{"n_layer": 13, "norm": "layernorm", "bias": "none", "tie_embeddings": true, "parallel_block": true, "init_std_o": 0.0, "init_std_down": 0.0, "optimizer": "adam_variant", "warmup_steps": 411, "decay_fraction": 0.705, "final_lr_fraction": 0.0, "steps": 9377}
Each number is 128 + 32 x the weight over its row's rms, rounded and kept within 0 to 255. Layers, rows and columns count from 0. Numbers have three digits each. The size before them is the row's rms in percent of the matrix's.

# layer 2 MLP up, 1024x256, rms 0.0725, rows 130-236, columns 64-127
097:118126159151096139107130101162157157178144190128195088085118108081147151134068139130076081144133069115124080157130158101071134097115088077096137138160125143115132139163135142150107116135197132
102:164188143144124143117176118091177137199134083105098083125089116126118134106103114111084080168130103106119157150139103126135117145126116159109070153120148121096154009156099129112123043115125177
104:170147080102117125187162135150131159089122113151120114091089117172125094138125116165147132135138106139105117140125056105129103164131108110167147153118154128117111158160141191093127132109147176
111:209167130154136147100134094134097103155160110168137096111093136123227122111170136155110111145152065162164147154103161077112157110124115120077104176105138144087112122121160129049100132092152143
110:058182135141158118095156131155113111115179135121119163131106061105109073143161120102106100179191088122192107156101058134179114193103176101149126179154088147159138138091143132134072142144114143
104:158141101138118125169114170145174125148150141132171150163151158104148119062185134060174118147142114173180086150170076095094165139137152132166073141087105078105085191065226074139112121154097143
099:091190130118140091172160163126123151113130152100067123112127081098172072070132159096183107135157182123095105130105095162110124118150095148171100139159091166132115103105140200166125124171107143
096:099157112171116140170125149157159138111101124180180056108034137121118170108159165121142156139171218124123160109100112130072105105096143046091170130147167143145124106086193087117086121116126150
104:114115128115166171166162134107131102126097155078130124125121160124181084099153054156122033145104187132096135157159103095110123151091085078083125114081157127103190163126135113114100104118094163
094:140170108145114185155173094143145152149121122066095016104116160107051116122148144147107111126154160179092171147155186134099068135129118142140085111096198145126129112164162100149108089087129110
101:129173099166116133155132080170217104106158172061121094130146144119153124089149104091116110081121124154141158134118138096157105184161088165136110177137126137178118110075137128157114162174096199
101:085174135136121123138136180146116194149175104139115139107120108115135142122179201116140159130136134134151151139186086168159188099111127102165071157127163056123118101155198088157132063084164109
104:100142061129144121169187147149107089095172097179112118142151167132138096099135141142142115197054064086172128163100176117120160135144138150159115169115092133064154084078076152100128143127167145
098:136159143116145119102159193091128184135165102048125142081119134174125142164113144069137152177156106117102136125165137110124104218118122110069094100180178179121094106126138138129101099124077139
096:167190081138108139123151134084149185148178098105207095130183106111149155151145114149078107109134128086118108148119160096120103179164185102132194126155121073111162079084163155059109091128113152
099:137122132135111150104147178169179096159162129139132140153132162109145142112148143135142131160104137133139122145106157111109141144136114137132126062117155100104121121124128128200093161150159173
100:105168103149134135102198167140174191116140118070107157145166133127108143161092110186079095138088064109133109130149106127110094150157148114085075114113148167118116155180156106168102149119136146
101:142154091143133129185110151101146131071184163111134084120095113160092148139110172095157158170124146096122114173160057101090089159145148137103125111172110160145102121112146117079124124086146131
106:159099139179168158123133109124143121139139116133134162093081108123153161127106164119148090119122136099145074159139175088126166166163105114101119192138095169123095156098131063161098139092151132
102:159183124129128114072193146155190173122160131117152084183183123144086098113126090096105110148099152149078098145117077075152138163144109117191141122117160093068148152149177089129094141146075144
090:141154144111104145161159162166123093139133121075148155103136141115146095084153199112092124121170089160162082178077169084173150113151116157164114158159097120157127105166119110132130129143126085
092:107204111132078166106159107136167095154086203100096046151176123118171137137160091111114168131175153117062090155091152094141159126185129079086195152148162081079118146147171105153112153104144134
101:125157052119083068137129153161152127129127109086128070171114172120192121143075148173089151137121147135119063153144098114095109188128133121115064139168085098086169154117124185140109106110109146
098:126136170112146106146138163149141212160157112111154161117096124091125082132161149122068145138142186205157079179089082151129092119121169106165111120136114127119134090135172129178125075131133160
101:148196165147113099088143145114118117087167165093050132121085128107136082132094165183147075166123060118106124142136089101157158168133132074067109084146128125090158102089137143139095125117095149
101:164138151132111136176152116135160117150130065166130140087156073140119158113123155073117091120112119142125104101130167095124099171196167144111108105098174152120084129156155117158098081105145148
097:073160105124121137075140166137194161167181082119078123137136183110143127124189177140102159165143116096113140085092069164137108084167131179115128167113130130120179115098120106168091144121123107
104:161153139143186159170148141094170090091149112101095130150144155157088134137149097109130121138096097169117087168170057148168117156149084153079137127147142173100153089101166079084103107098128190
101:120160144195128146144112120144149087144152108118156120136043146130132057121153107115100133176141130146118099198089192078124164192092111112091086171157073169088164148140140134140117145124123194
107:211194146111118133151105111147056086139133057065105176132153150099099167087180169092182100105154115142132110117149125093159127144122073082130132146191100145116113133155097149118090119133197199
105:124116186110100106189125167164152146090138113213124112103156119106122090106070219166150126094156097189149121145112091119154102129165097179142176133149122130137149155147161102097116119125183184
090:139159100117074141124134158077133088168148180176082121134065119099116141138125128065140095108213160138116129159109093094136126122099070039107098117137064164179119137142118124138139104148177148
098:073155083144125096178109111106225142134189181170116138124114107103185063110082137135094080140131126138137086165113136132099130131153140095147073064115124147110130116125139153123113131112139179
094:154150106151164123172144103132141157121167114152118141087073097114133083078133135170142088112037196154141116143148123108155125141107086096145106106117116125129088128143096095151095098144096129
097:180203213125164199150124086130099139136109095057102122186116158144147120108152137073091105175127130165145136140120167090156109108131152169129090134140095155120168090122146130131091108180107147
085:138125203093041142119139116158151029177165156153124106193177115161103093087076096104134112129159142148147126112162121091153159110146138134128140130114154093056162116078119158171130103148130183
102:183149104181090140110154146100152114134142085157141137194069121133087114143083142131120135101098080167173139144159103137141139113099119124102075157117132134099140136105146061049098228104195216
088:100151140111088148038136141106183149103157130087131102059153122127160075076124108194150126105146122175127109080159110112118095088150155094131184075155137133130171122092154129158108129159123165
097:149157134095124135204135155166142154083110124144130118085122100097101137139101117111137041155088117116122135135102099092114153177144112111068100192145214123116134065106165121106113092105116160
109:079168119135155065157165149169173134099173171136123125133114123072079132087114128151165090148171063146099087149136088111139115195189124134172054148154185147099098167137192137169120176122164084
101:143135139153097148163087135135095168127112102151175109124102113165112113113128109119170113171136155169112156120103066139124122097087160102137135132184144115139174136130133139099082078056111167
106:141183130131251150170129125113160069152160057149101094186115184181158107071129130155106111112122078120165069168121157069113106146170119145119059175118081142151147137091106156115054153108158192
100:123130129168133192157144132168218101145143141170099097157158165159142137092131154117138110142122127123142150188128110081109147211106099053047095130104140125115145171168143150137137144117114099
101:089151164108118153132131155133154167176136214091128128111122156153129186113155137112138139147090102085164159145105109084116055131163060115106071148177166152193104103178188111149086148110180182
090:119121151132172096143165139153161126159144163104129136149139125147110160120082168101159072139142139194131154173128132107088038141164149135112071179158153087115178079086160140147101097124138152
100:123178107157119159153190078120194151135145113143111089088114055159110153107138114096088133115146133157093103121216094090188167127128100106169143106094113156112120133112174180175102106124127165
099:116145113099158087147125149111095146087169068126116134129131120139111085103104140119094106143122090170050105181137166152157108108186115104098144128170126208110144129078102173113124156159174164
094:107126149178134142112146073124120096162130175119111119089122174060183154103040138127139091176106166107150109148130175076113157159126087145067136135140107129119135142114117092112111130064147114
088:116115113128102180144151086121170148130086191195074093121039115084120108118099152144075121162159164209111103122096143116116126083076187131179175143141110131201158104107120173122121101136186159
110:163127095106132149136186169180112151110138028112078149113073136168102078131147090090118068054086160138135109165131140092162180112120110131138067112131134059181139097144123155137094167190148159
096:127152133098155181164137118104114138138111104154137083096088124154106129076153066136065169109166148151184125156158111150150105153114112097139104151130145173135093133071157145087104108106131089
109:135136110122151191087115072022095100125166138125124155109106084147087138146112160185174132095133133163150081147135115117167087134130161110128118176135152145087142128151140108093113087109165106
103:116142116081119113121162110142127138121181069125089126079157147079155118155104160109131163208163049126128134127101195164123103087119150082125153129141113150093130078069093162106095126074156119
090:164181139124059146130177133176114130127116092152133078117141098148158098090056150163086160132095124142142147097153097124086142110126106134136129146175102105086133087160132118126147122081085129
096:092147149175145103126134144125139156113121157110099124134073146142096125168160129133125096176169104120190134116142104113132115155124175082067141175170148174094114115144133108132095118080154171
093:139093124138080128130167114135196180109143157150115152084114139159112146130130132184152130152118104154099078130170094115187074157162115086112131184144153152101102094167132101118127130127150149
087:124139131157179113090167149116206117157160180136120124093132083047140101108124102115129116162179174155113125123116169124129101116138128114171128129126184137140145147103176148159147120078139199
099:089099170112117116169137158147157148088161152123096188109151104141161094117092102075109184118138131166138143151172121151157111183200103084103095139149091170130108135111086114084090169076136148
109:183137168168103158134145128148116225125131109100126165173077097130115128100097056129175167163132133146147109141167087108121108139175138088057082126151149113111105092154178129190115104075159117
088:125121167144155083100079109136152123114192110090082138116151098120119168104035142156133131104128106149199101128112083131146141150161148142138139102171158041141193155057143119091118085139127130
102:144110138169124132133136091160141080128117194142090148119158110102169110122111191153075105141117062087125101134055177128110121097157133120107086150131081080126183057131127113112074149136172186
106:151205167146116152146164102141139167060142093119151117119121118138077135097165136087129128138186108136109137185165136123063087165147112144163171129134194121105146062113136105095128042157178167
095:120134146133076155190138085140124130065123067153097166077092116164129043082111092179152100123108160135164085143077204128157148126122165119100126139179110136133101090136130201124141140134149116
109:119158131162088120111144131112190140113158098072170116108132158150182096085089160095091151131124105128142139127161191093129155180145138075111132150140110153141150140095120142164121078084137183
099:180166024145097149068130127068128164115132059144099076141158143086128156143104209079144126121158136112121078166110118077143127120129151089134164133194102078109186173107117132080089150181136139
083:151078168139150106083130107121127117122058147078089096104224173139113127153127154110104118131194112126111089132121061132089100135162138104102127182138117186035146100099114141124158099098159145
098:161148091178077129159138174087140106089148135130094113150178167217030182117130093127130093081197179161151119114151121092137095172108114148107120108151188156128127150126158092123137132090169117
096:156105180094108066133118068132107149088156084069127132109099149143139111148123089041145139156142144139118064120117093118159141156113124115087106073125082156129192093118173150100130098164151212
097:104085235201116107178142149131179135114135127158071113132085164176113091133125176096150067099083136120099110168132134156101160178134149097112143178158134099149137139065140093136107177072188118
103:064156181159122115128114148144158190109122151130170111133098111110170055113165055139153112156139130195114108133088126141123120117180136101091086154159144156178149127122133105080094155122086186
100:074126162120161140132153122130190153133128086105096121128165124170084129133187139111105103089065124158151154146143152104127128096165102161115079111139183141126064127101134139170093119079138147
108:143171120180069139176095164118159153153169138136163102142079168144195085118111142117142157176087121161171149103166104123111194155116123132132154151194125150103134078119160103156113036098117148
095:130123161145124153146173096164117160039148130154112112097064124134126135100117174164110099108111126165128074151134137182094069126159142164152106154134147052157192087142148056118096072155163071
098:066189079120078125088121133116140081171140110155143110152155134134137121074148152129159105123143137198135119182061182130094151060134160097105138111145080088115156145155160129139093111095178134
100:145127105148171128077149177091127157095168132071125130097102123068115149159075105179109112128148129151098083098154110089150126128110152131111091133106100132144074156181141186149115106114138153
103:098169085116094137162163145178145112068131112139123145109126183115166100110169120086125131099113112131106101190058121111050155105157077147086132120133136141111082103140184118164105049111108155
101:202132108152132188155119146090184128166111152123168106145165161081137166104128143099158103086137189154159108122173140170107139143121051067132149079124128149171114147113130132195086189163106143
104:107126153101122077134177155122151127119175102097123163092132121086168155138137133133070068179115185134130094128134096118069059166169130125142161149125120172109142128154144145122106110102153150
093:089150151159166152131209128174172142134136133079104129107141107137120161160104170132135114114141157130116105128145046103215122105183121137102156162108125116117159174099136091137088136101200129
095:142131138134082163144152127080119152156142068135101133151170173188123056109137175206128161157090132181199114169122142106058123098067145105052090128190139139089169135122139072167110099146166156
107:156119139155125111143121151134147166089140113053120135139091183139093137076163097096115142178148130149100124180133091122038076158163067142137094136134106170097131155163148102167104141137135121
096:163147158165085172120100203121157180160132162138127158142116142189139209116192108144134177095148067174136177186115143130063100152137153060119139148137173157137147078101144101143117110126100116
085:112133142108089172150148137155103107118123127098171099105154192120106191122191150119110148105159161106076090099125185119107158113064145169107150120200135084164136071120154139126146145129170096
108:151100140147192152132173182144197158120168116101166086140205131101142121115156147154115103108121149187182072186162183125157194104115159087126142123175135186183109115145162136108106169113142153
104:150152141137150159124130120103140130127187164074076111088131114123145118117118133105116115154136127150151101119127077111140140103071086091136113126164153107147127126121104132125122154087208188
105:149151145124109099155165176146161176142107140080106118131137156198150098129184160175112143131102160179108159117177090137045118149130117093093106129141138125074112088121217124123113071113150127
097:171141159135116153147129130144141095122119078127140112161090096143118117083149113147127121106156144166147160131084143083093105127109075183126114054114101097171123145186150118182107101148120157
099:143172165114091120089168129161129108023154150121148086092095148089181101120130084097136170169094109129141088117172082099063130144140058117113067117132111120105153113151092190176104117122097203
100:083152124138171161119164165110134160169131116054097072109132144139128144145131120091096120096150064184104145113095093121130096123130132095085107079134115191112144080123139155150097116083134183
096:112171183144135096146162135134079168100170146037069135074149123150093116134181142120168074072144136166104092135151169151108115108207111179132085148097157119133124149126151075056105103070159133
099:128124112142181201084149141111137140105133147126115174137084053084149093103128091150085141086120123146101136125160157107081198141150110138126076186120085075112130123120115186115091098073115128
103:164179122166133106083123122063140201151163127112154116111134092201099155141162084140105112134125136114154069126161144147131164175160095123116107115128175091152130109097163190131105135097144154
078:112146157125092136148120144157084094143144171093111135125125128159128112140136177128119113198177167136154143096116057117141136083165169116161123113136114089096139112179134076187156104175141082
091:111125075158128135145122077121102084126141095124164101083116135075103205127060098143141132143101196153156097149168126085120105143107128176128118144145147128121077156109109148136087149091175125
107:083176190159120132149097125223092150127164158064133097126150170080108114120154115113149093168106144121141121185190106118131145129185075050150174054144151090154110142186164145125096152146132107
097:103144131156138120127115106137171153100157164080118163156120121116121095123127111145064149164149118115060110193165117124141121077110114136196081169147086114154133118119073167139124176126128113
107:126133158182079161183134123183142116158116170187191038104109103155165081093059166143060080164126106167186156158118101063160113162160092093134082148109086133098111150144125126149112131105150130
100:151132153066098101145151100151150112138153124102080097094176154109145193073161106131107047124155123129090105136140071097114094131145119094134210121126141134191155124153109114118102083158144109
105:112134088126152118075149120130146130096180097130157118099105140098099106167173106149121118076130107141120156138140107037078140160121109114137109154137151141099160147167161100117075108097122127
093:092133160115128144173203143170083176143152088148165121065141076117191158130142183076122178112093090131173150150145127150091168146120192156119112119122117090106082129139165103095107123126113159
085:085126127157080138140190137166140110107151110132135130164150076120155167071101143138043106130099185164107119148147144079174150103094158141136151178081085115125141095118118161143131061132137138
105:120147161112163121125139110165103105081153069162183142209080127062152111134114119094111141208144059122132111172130197134093151161182107152097093156091107112148124157132119136137096088174135154
097:081125115177171158168136123181147112122133093124192189145094159111142131077129149098114118134131097126196116167134205120111124154116089145070091169124080116122111141180141173147070148109101161
098:176185128156155148145137174133130121103139131119152137151064141125139088103133043110087135157087096135132095128160130081087070178150090107144074157102098073042095122143135175165125119135116137
106:151130120150157125135128155159125179066143057105141134066167097157070187099128081054104128119121097157098100179222135152102111154141074079119148110123161148137104129149159084170120099083178144
094:163118111113106139175130162137110132082152070157109080109144105141097138179179092088089118151175095183184127179176118094111132143077185193200136129123143088111091179112158142131115088135163160
106:128158151121174126109178137172129145127132134142167096105062094072145168121098142141090058126098131158182071194184071104125148110154086042099132091155164100087121165137142140103107094131133162
# layer 2 MLP down (transposed), 1024x256, rms 0.0648, rows 130-236, columns 64-127
094:106130157163158103161148125112148099127105074176079100153075114143151055139091184122120193110134159105139086136123118112094192111095148102145141141106168082141157127128114144147135105118130209
095:148059101079073117130174124155051176057119144088136086173070137138073107157118195153098192118133139127143108097140155112137125130123068126166106123162167113176088181115131110115160203096163184
103:201139106170095096132098170114056131130111168097109191099169173129149152148088084136118147066160116144125124157119161118087169183133215069140139167200101081093135091168141145199139125139109094
105:094116109141102099142147183126171143103116130077170126126174137162126140117122096150095183167090167119104141129093097169135140099129056116157167112129187145149161117130159128157129090152178066
121:081161171124107116159105181100116094143196146145154120129119117121095130128142112147081104200136154127065121178101045124149165132127174145131133160131133110082157125123049138111058114111090078
104:118117097127114116158147158152099170088102122092133147128133118159110167167121135139118087182092145181082166099181133133100115108121077185085112148095126112166102080149140150150075129146148148
101:134141154164099099124129041153136104089103118169129063147160132071153144122107152092146115192037088041126148123141143109182144093157144076119157106144145177122102103169153112128074095162120110
096:128048137087180124104109137119179137127136129144064073138182142130104187121089134116183117130172107157186146152161119170078137082128158104087183168142178145133148128058151153100082118145147126
103:180133104154196179142133119120146135132074075111139156119141124090171159106093087160108153129130140160174088083117053136181054103065173123125123179137071197138157151089125126090142177159092131
085:105120121085125175146119098117075110113102140174139150141093108125056131175113170092154111143123174218140187169084201169104138121135140127158156092128116116078121149110153152093175147160134072
105:086114112140101136150138088183135115129093102097164106139115159141073132143123065116166163101191123135132122198161142146155155129143138149153139085136127100070109109163124094158147158151152135
093:082136080104108138162094110128141062126145147172127142208136107145109126150062106165130162165083191105192086141132132118115119142086139170176132144103141071166122159168080137142145140148131153
108:119085127110097172131129124175134153154044122174090170134080106153117089131095091152134088083099144100205140129119121115151150127090122146094111149126170141160134102114081188135153130121148137
100:188111165131108113184118138189144125081100075056121085108141123101177109113112136071075136076128159186081081120170113117150203124170065131103128126140107095072127098147111168169115114174092173
083:096139129111144110099148067170147063128114167175106137142124109147118110141129167124068137107162138133125156121102131110132138127098065144071102138157087076138082115174117103165205173089095111
092:147127139091132108175125146088101064160118097181103135155132107097142072125175148042157063154152117191165145118104140091134139137173140142137142159144102126083167069122123108099125123174158108
105:154118130134103128078140124119166140109101145109148124113137147119096152144179136114086141066145147173088079114124080089158100095138185146193101141170107162066170087137171215170136168130126157
108:156140155113159181135136163063152133146101086129130149145171101120115148113107128090167124091101171167142125098132123127143092109164155100119101209103111146136106101121053129065057131083143127
106:171132099089204069094170102123140182135076059146123110124122121095114108151115116075141163104098067130110177138082171120131109130124111176146123076109149149192112113091136130119103164122083152
107:149118181161142102185135152111124075151159155157126169161095148160108127160173182176108101173123129118093126174191109148142194137121140094115140120159119102082117089140080092135101139090149086
080:121125105079129165085125198141136087144065189084113105185166109104084143152120106116190196127133140098116142070152130164049111074122120087066116113189085133159113123175085088113146111128156164
082:115081150108176129130125173137075073147118083151167222077196129131171139162071148117117135123137162110171119101136161172130108132073167142119083085143095105180149123122077159144225111135144118
094:108129088130134088150176111135124067151108077138128140109091133130131147154143083109131120147063119222128068107166123181153164103104157115176179159134082149119106132061109135096134070119147129
098:129118134176139185116132153084167139139117159147161096126173125099106158089106144110142119087041144165111102145160118084181137055136138124168126178157139121169128153092144151106140143111114129
104:029094100076165143106126115163164161089120130119122162120090160211138130114093102073124101170165118123148118072132084107142153101094159099187098153128136146121130145107105165118063106095094130
105:106098132084096090118084085152105089066150162106098182128170130140145131112131100135109104162124154116106056164115095173154164168118118152159173100151171143141162112134108115163146127023106106
098:096162137133163151137142149109101050070075124099132116101117137128137109104107047145129067167083102192166127156137162068063140105186063081085186120079102142091131089118158177087076116121112139
106:124150117120146127195081141170179171144097135113130135164179138112165133149100152194184124130143130094155149124133179082110123089114113108113093090146095065089129126126134151145106083128167188
104:145108124094144139184053129098135189094068164142151112113076132217081121125145086119145094156120077180163166138195123097104110085130058126109081134128175110119120142124069124168155104188085106
110:119136202137080160148126089215160104076173140118171107109137109147136178181150160098039143142061155108133097163126109109094080151078138086102122117134131089132149056128181147110091154143089112
111:087161116122109121143127113109117134086113137120141111104101085123183110145106075146120080097115094085132152090137122136157154128182127182144153187168187114141132051158143128149090197127091146
094:120074079090119073134098149164131146034185105136057140147130168181166150100154130168152104160119111133181085106162166152119145129116133197116160173133169118114201082095087153120109186153162144
102:164113160160146179155148092095094127175069119144129113115072147133105109110148158078144141189123171118066141092114092131105071094141094137157106158184156184114145139140148088085103120109142147
096:159132181135102128188173157112137102157100123078140137156129178181085153170104159099125175078144080080090130108120157169098147079128095189083092186127091070117121116089124075116080138151154159
095:142138168116144128134138135119128073128189134141177150134127115087132170164150132191071177123136105137158143136093166158094166095121093051125191129175161138105119113116092173107086169138120075
084:130140077132139104125125101071091133093077103131193128102136104103140115206107179122203150124132177127132096138137093121149145131085150127095123076134222123157163117176139075137222117156105062
105:099155144091160140151141119085144168075094185238166153150067056117133145123183204106121143117104140076127139145140132195108164142156119134154115115103153170137091127129139154102100091145108131
087:137103105150144155120128151126070110113000144133138119139138166145121138167129108114156151127111115147164127124145114176125097134121138110147153136174091161160089147155112099155255150132154072
100:176135157146115166193138126145141023069131145130147133121147111111079101163140150144195146150180160138149110084136133041117141130149140164100117137136106145134179114145179165126148097149102100
113:157064155111152153107088176159145136096171140095154147127121161099160169117102180158181123133142117156090094096100157096109134113148111128105103117108147147064135178173152079107107109100148116
092:176156131112140128109158160079180133128103112081146182151125143075107137140117069119080104105130109100106088126163119106058100170127143152075081147155125170122127162104117080121145103181152162
115:152110180143146081054158147121131126115090108142130158148170112102080140101074123129113170098130138078145153112160120182100123146074140159142160141187110105117187172113041194135115127107142134
099:120157154103092186091101118118120107135132127184153141083085139144102166117132140133140129114082155122152136088120186182139098164116093123140124110118113161152081134189126122125173138119145107
104:187135127148075102165163088136117104135161103115108138135156136093077128118077095111098164152137148077156119124130142153094101134131131178162105141181136108124183132128155183137079134121117154
084:120158105081151164153125118111087125121118144141145144158119087152205125122116158130137190159099079091055140169120082148131122135125197104156167093112148128099126127162078106140209154111078093
105:086063111127148132139116149103129079183121161145105108121099163135125160128139161124129111089139156124131112110113059200127100142102088163125112075095111150143072103132145191157121099053122092
106:131114041141127133108148180102115163172077124168080109121131071124078120130158120180180140096117168132193132171100164130172203099171112163118080098086110150162130079063123139146122154128100112
094:155137153122175158122188122156148153140141115136100183111156142150117092152171078126139098128046107173150131156139092166181142133132167113193166132136145125081085105142150201126220104136109145
092:124139050109164103063119190173115123159128115095165143117242160164097132159092126125113135116144096074109145079133111112083083161173104099087087158108162135110123137137150132110247123098065111
123:137107147159116138162091084127103170107100185103074135101131128143124082129164109116103161066110198142118097158141144154087159179117046121139151127086106092114103095119164125117141172152121162
098:214124127222138144153143079163101159083111121102115100084065150182101099119084081150111165150140133087131150167176112120077127043145067099118120125112145095090147123133150144113127133147173121
110:159167119078149147083157141096121094152125122157164164129147127161110122153108069140073164148177145153185147093133094159205121073179128186174131062159059129078123122153072159155119169114178166
092:108128172095130123182114093083135117147077127142107133127096131132132139118148125121080117095151177100120073158125108151153183131120161174130074172142122137150140125183093103081191084167147109
094:050134132152157109115079140129124192158122108099084153116118146146100177118173094132159154073157127144173090117095182141122108124126130178170097094182103106131089111121136085136152138168168147
084:137079170091112135188131120140125127140105133183134141148163187094100180122127134129089180176053145120127124119134088143147127114171153169144105096202134100100111138111151115096159148102131101
091:161165130087118092131154144121142094100151136093125143126138084101141125155120108067076109183078099179174195073125119203095124142147151122110085080090140145088198130105173126119148164135116210
082:103151091121091146164148096117073141135113112117160141100105148161136155148069127109149183152114133079148115071152142148125129131068183147094132116140151101158183100108112116119224114144127118
100:113117228191138172132197097140150164152115158160111148138143121122139141115133142207177129115108124140126112125125128137099114079174125076155125159133072222133098097142100156111154078178093083
111:090157092146137104140091134120165079160067075177100129073130121080109141060149102124150101172109168160165189199101126161125164116174111121081104135137106112202182099101131087128165154140102091
084:085115132140137175170157200161099127157080120165085138107087107114144161150111111125104095188134125088121179180156184102079092130142096160148122133135085122143076140128044115190163138119167122
106:125176150109157134113168176071103142107078128124109122156088054110166124094144091139148107129077181173099113159164143182155182101186097132128162062070144115125158119145116152096116121102080143
106:125173078135083112087174129118131082102109120152092087156187130158088226123123107105159100166179080143097115107106126097141122112156155140134174146184158106043131163160120108119163113191178110
092:210176074134149176146202127128171066141176137094094142161185084170140140141090144154164112091072134143077182098111124108127159094139104111143144127135168136111146129103122117066153094094160125
115:104152119070124099153132163156104134168188113118113149115131050155068117121159129112136121166152089111051133168135148121090144171109133200099114100093193133097158099116099075100074113145100150
094:134165130125159120160124138099169092168120144111080117164059125143142127143101132107180178110114049132183098158108137144170137104118121088101116162159123182173072041133120087076171171092156102
091:089154133098043111140144147144158118122191109139150165141089142156149102158112113147108132107083145130176147155144165099123165164162108105113130080132128102164097168096145085175196150126115105
096:172116122101127108101122188101163076093066105151107164107150055145095193065164160153134116127178128132159088136174163098146176111070148157064176121176124151108079133134131150140127103138157086
112:144073103146156113105156090120144143098163093176159109134118128156143125109168114106136063090095169146101093079146128121081149148154186194141127120069100125143085079139135172138061115109162187
103:189105136106108129161118070098127162081136160170107137156123148104106197110148204114101155129126135144110127072113150152126074145131156106164110085164081110153141161122122145163120172101127136
105:188097111147187081113128144135133143087135151105115145165112144135135239074103082067154095146186164109112128111159155178102179189109118120091139126148075125168115135152098160174132043115147158
099:118121165108120108152149084116119104092156195139018170134069102114122110121144137109159147108159172107144126122120144158111076138095129167154083149068140115093150137216103184112151108150177118
106:112185102174157138088125165140099099149232110129148067143112120104095134196118157107153130162173054108107217141138089133113101139186117128087137158130087117154132105109122087116154107100136086
097:181133112099185140095143131102099077090145085108046102115076137105127168158178084128089086139133149163143165124063123162142135174121125132116144128178160099148106179101146151090092171111144135
098:121138149135099109113129130088078158148134090109114127124155107136139122190112170104050144158132143094077104091188124132171115124154129130116101128119128118135113119110166108129240179160129078
102:132088093135067120126144060207173163159117152181139111102131169168147142091076119046141082097066134127147118107135114154102097091058101111160169092088122134150170137057141172145135127169139154
108:205170126126171107153146150053119096120146160109104097148113162155108120107078114136158115150140150143120114110164170165119187089111111114099104083147065127169147125165076187110133158125132113
089:121132140114089214138137119113079115131023090132108172100121156173166076174192136147128127099146096106084142061110080141158159095155096154121169146136151179137096098140062107144197147109125117
102:133098152130127144108125157125135153156220106141101174025123165160160118150177029158132133137121121113174085111108134090150095132166111139131140177155143142130125121128108114126154134106196087
086:152138177070119120082138130120100122141177124182131069140061135092101081143161098083135117075069118155156159140182162158136109142092179133134069160159115170106196133111108126154078112151121156
092:139143119141129140171171134111162068172126141078156152103153094106199102128197117161078134120124099085091159141109137140170105165150117111114107128153104150112116078120210048045126192132109083
112:103198109107090096152148078135147122133108113121144115183197135135112157130134162114111102127115078110074148151155145137075148124129112104099107095175094139112145152120166183117067182132100159
095:146118137057142111103147117147108143135098068102125102114153074152156124111151128104148100121125090147107171055181121108146137103129142187163149161133113091084155119112116103126127102072116154
083:136156141133076068081127132102185183163126119117114147155148102145134130163066135150095129166129135143148145121085082129176133105158113106157173116093119103103124152142081131164255101119126126
118:086153117121171108062155137128125138160131217113112155184128161112136102115138124129182144163147167136145144089172092124146090077152071105106136082133153128143121158107089146098055135126120135
110:142162108121074120127150089188171136124159122111171133169096124178103179170092128143107139106132110134119148105139111117078165089091124137123134121151129088118148110113116134136077105158098100
111:174108063161079066120155117154156070114180153140131161117130167119114067096160083096088125200146068117141115130160141079086100186086096161141088152165123122132101133144112122123169114075132136
096:114152170149122143157139127125092110165093138138082121153058086089082103174088136126156132164101070203102119156150110144161113090164187120124088090113096119157166155125141070074148151114133116
091:114131141092100144144147167099148169158147094082145188144188151178192188127151165141160166082085118124152103155125091142152205159146180144090155078153068176097100135095132082119186123167121134
104:123121129141133115087171069143136099144030098097165110080090134117102074064100173141107162131071093116114120150113184144118142160096147156101130145088160132077120139118123107101065125124090101
093:149135130123158169130151123082165144140052152166170163146087122142153183123096159113095185091132113101095064128071156129139087110145165132121160066164039153094151115132159112127177138132148108
104:143108135174103118123151115087110171190151135135074110146153166141077137144146162148219069175140060130186118117127090076150155154126094155142150116158157176114126143096196089205113137108120147
108:179099150140104136135144102120118150100159098095082072104165148098163141128132159160173117115081149147135173164107139091120117178120129143096172115114103111139110126092184124066170138133143124
078:119124082099187125094155106140143166131099148153090136130091126116122142091153069164164154113146079132130057148113160203106117167172162190154117149142130199126132089094128147110222106070171224
098:122109165058179103143167146121151130145117121138096149138176174137167113121102082103141102123114105150089125155123161136174172114087144120167077169126108106099163126105117056095169126139123148
105:162104066153192123121109120111128134100101107110155156144138132124093156119079110141187154128109152142085087087111122124172135124100148185123097127187061096118088085109117141140102070166095103
096:092138081101068101124132155099095151094158084167144083094153189151193104082097233085094147126067181114132195148089150146141164075159093122118152154169128129096135182114205073157103114138187075
104:122144116098094144088179094125107168103098090080120152106086079094174088108149141147162129130065081114109108087091127154123087118112107175144128180140167116161120118153116089074144143094187087
096:111174105073139103135142115175109162153168123178055151140138132145119116135100094126138199132146089139144117169125134119113149156105113104137094157111139167107159120153103090118089154072086154
104:149112065128184119154163117148127118127080129103145188141131157086200158073063112086126117134118111153092153140100131183134109094153164125131144082093100151127157108160163105146168075110154159
095:129102126143139141120138109129201127113097152142120113093146109144116112152154123143194111181105163165125179136135156192118133127191116086157155137143183171162131127067058166137139097086145127
086:129151103114158142107123111079111089204150129159149134112123150148127163126132143112172158132137133105097097098087152183090115197163184125154090138168139097136106160074171124171129130128136119
105:095178128070210133145080080164103110181147096111083063104135122110140116133128118155196195119068110112061115155143127147153125113072134150102120185131159143142158101144159135111153150102124077
108:099173062152117111106094167105103108094168098161082100146112181125068155137167125146168083136139115123083146146123137128105143144128137122121134112219170107177173148170135117176049150143107113
096:098120112204124117179140094134174141115098080137184169174153099114122177151146154128109135176109165104106166124101150067167118146162103142121146125098139125167106130143107113091107096138143113
118:089106123201138113094093113072133162086162120082120131101162093143122146150110127089115087108141126183104132152177138171057173076108155120099145177132069144135183085116149130119135202117130108
093:133099152080123168122139060098143151132130110178076113140093151140091139148112099164083130111108088141055090113060167073121127069121098134175118088155104182131151150092135107114185111140122149
108:141155175098196141134109114120159183120170152129130189093106107061098130138084066120130214168145147123094084156091185164089150165155171150136187110125113069027133108180168117113109133142095136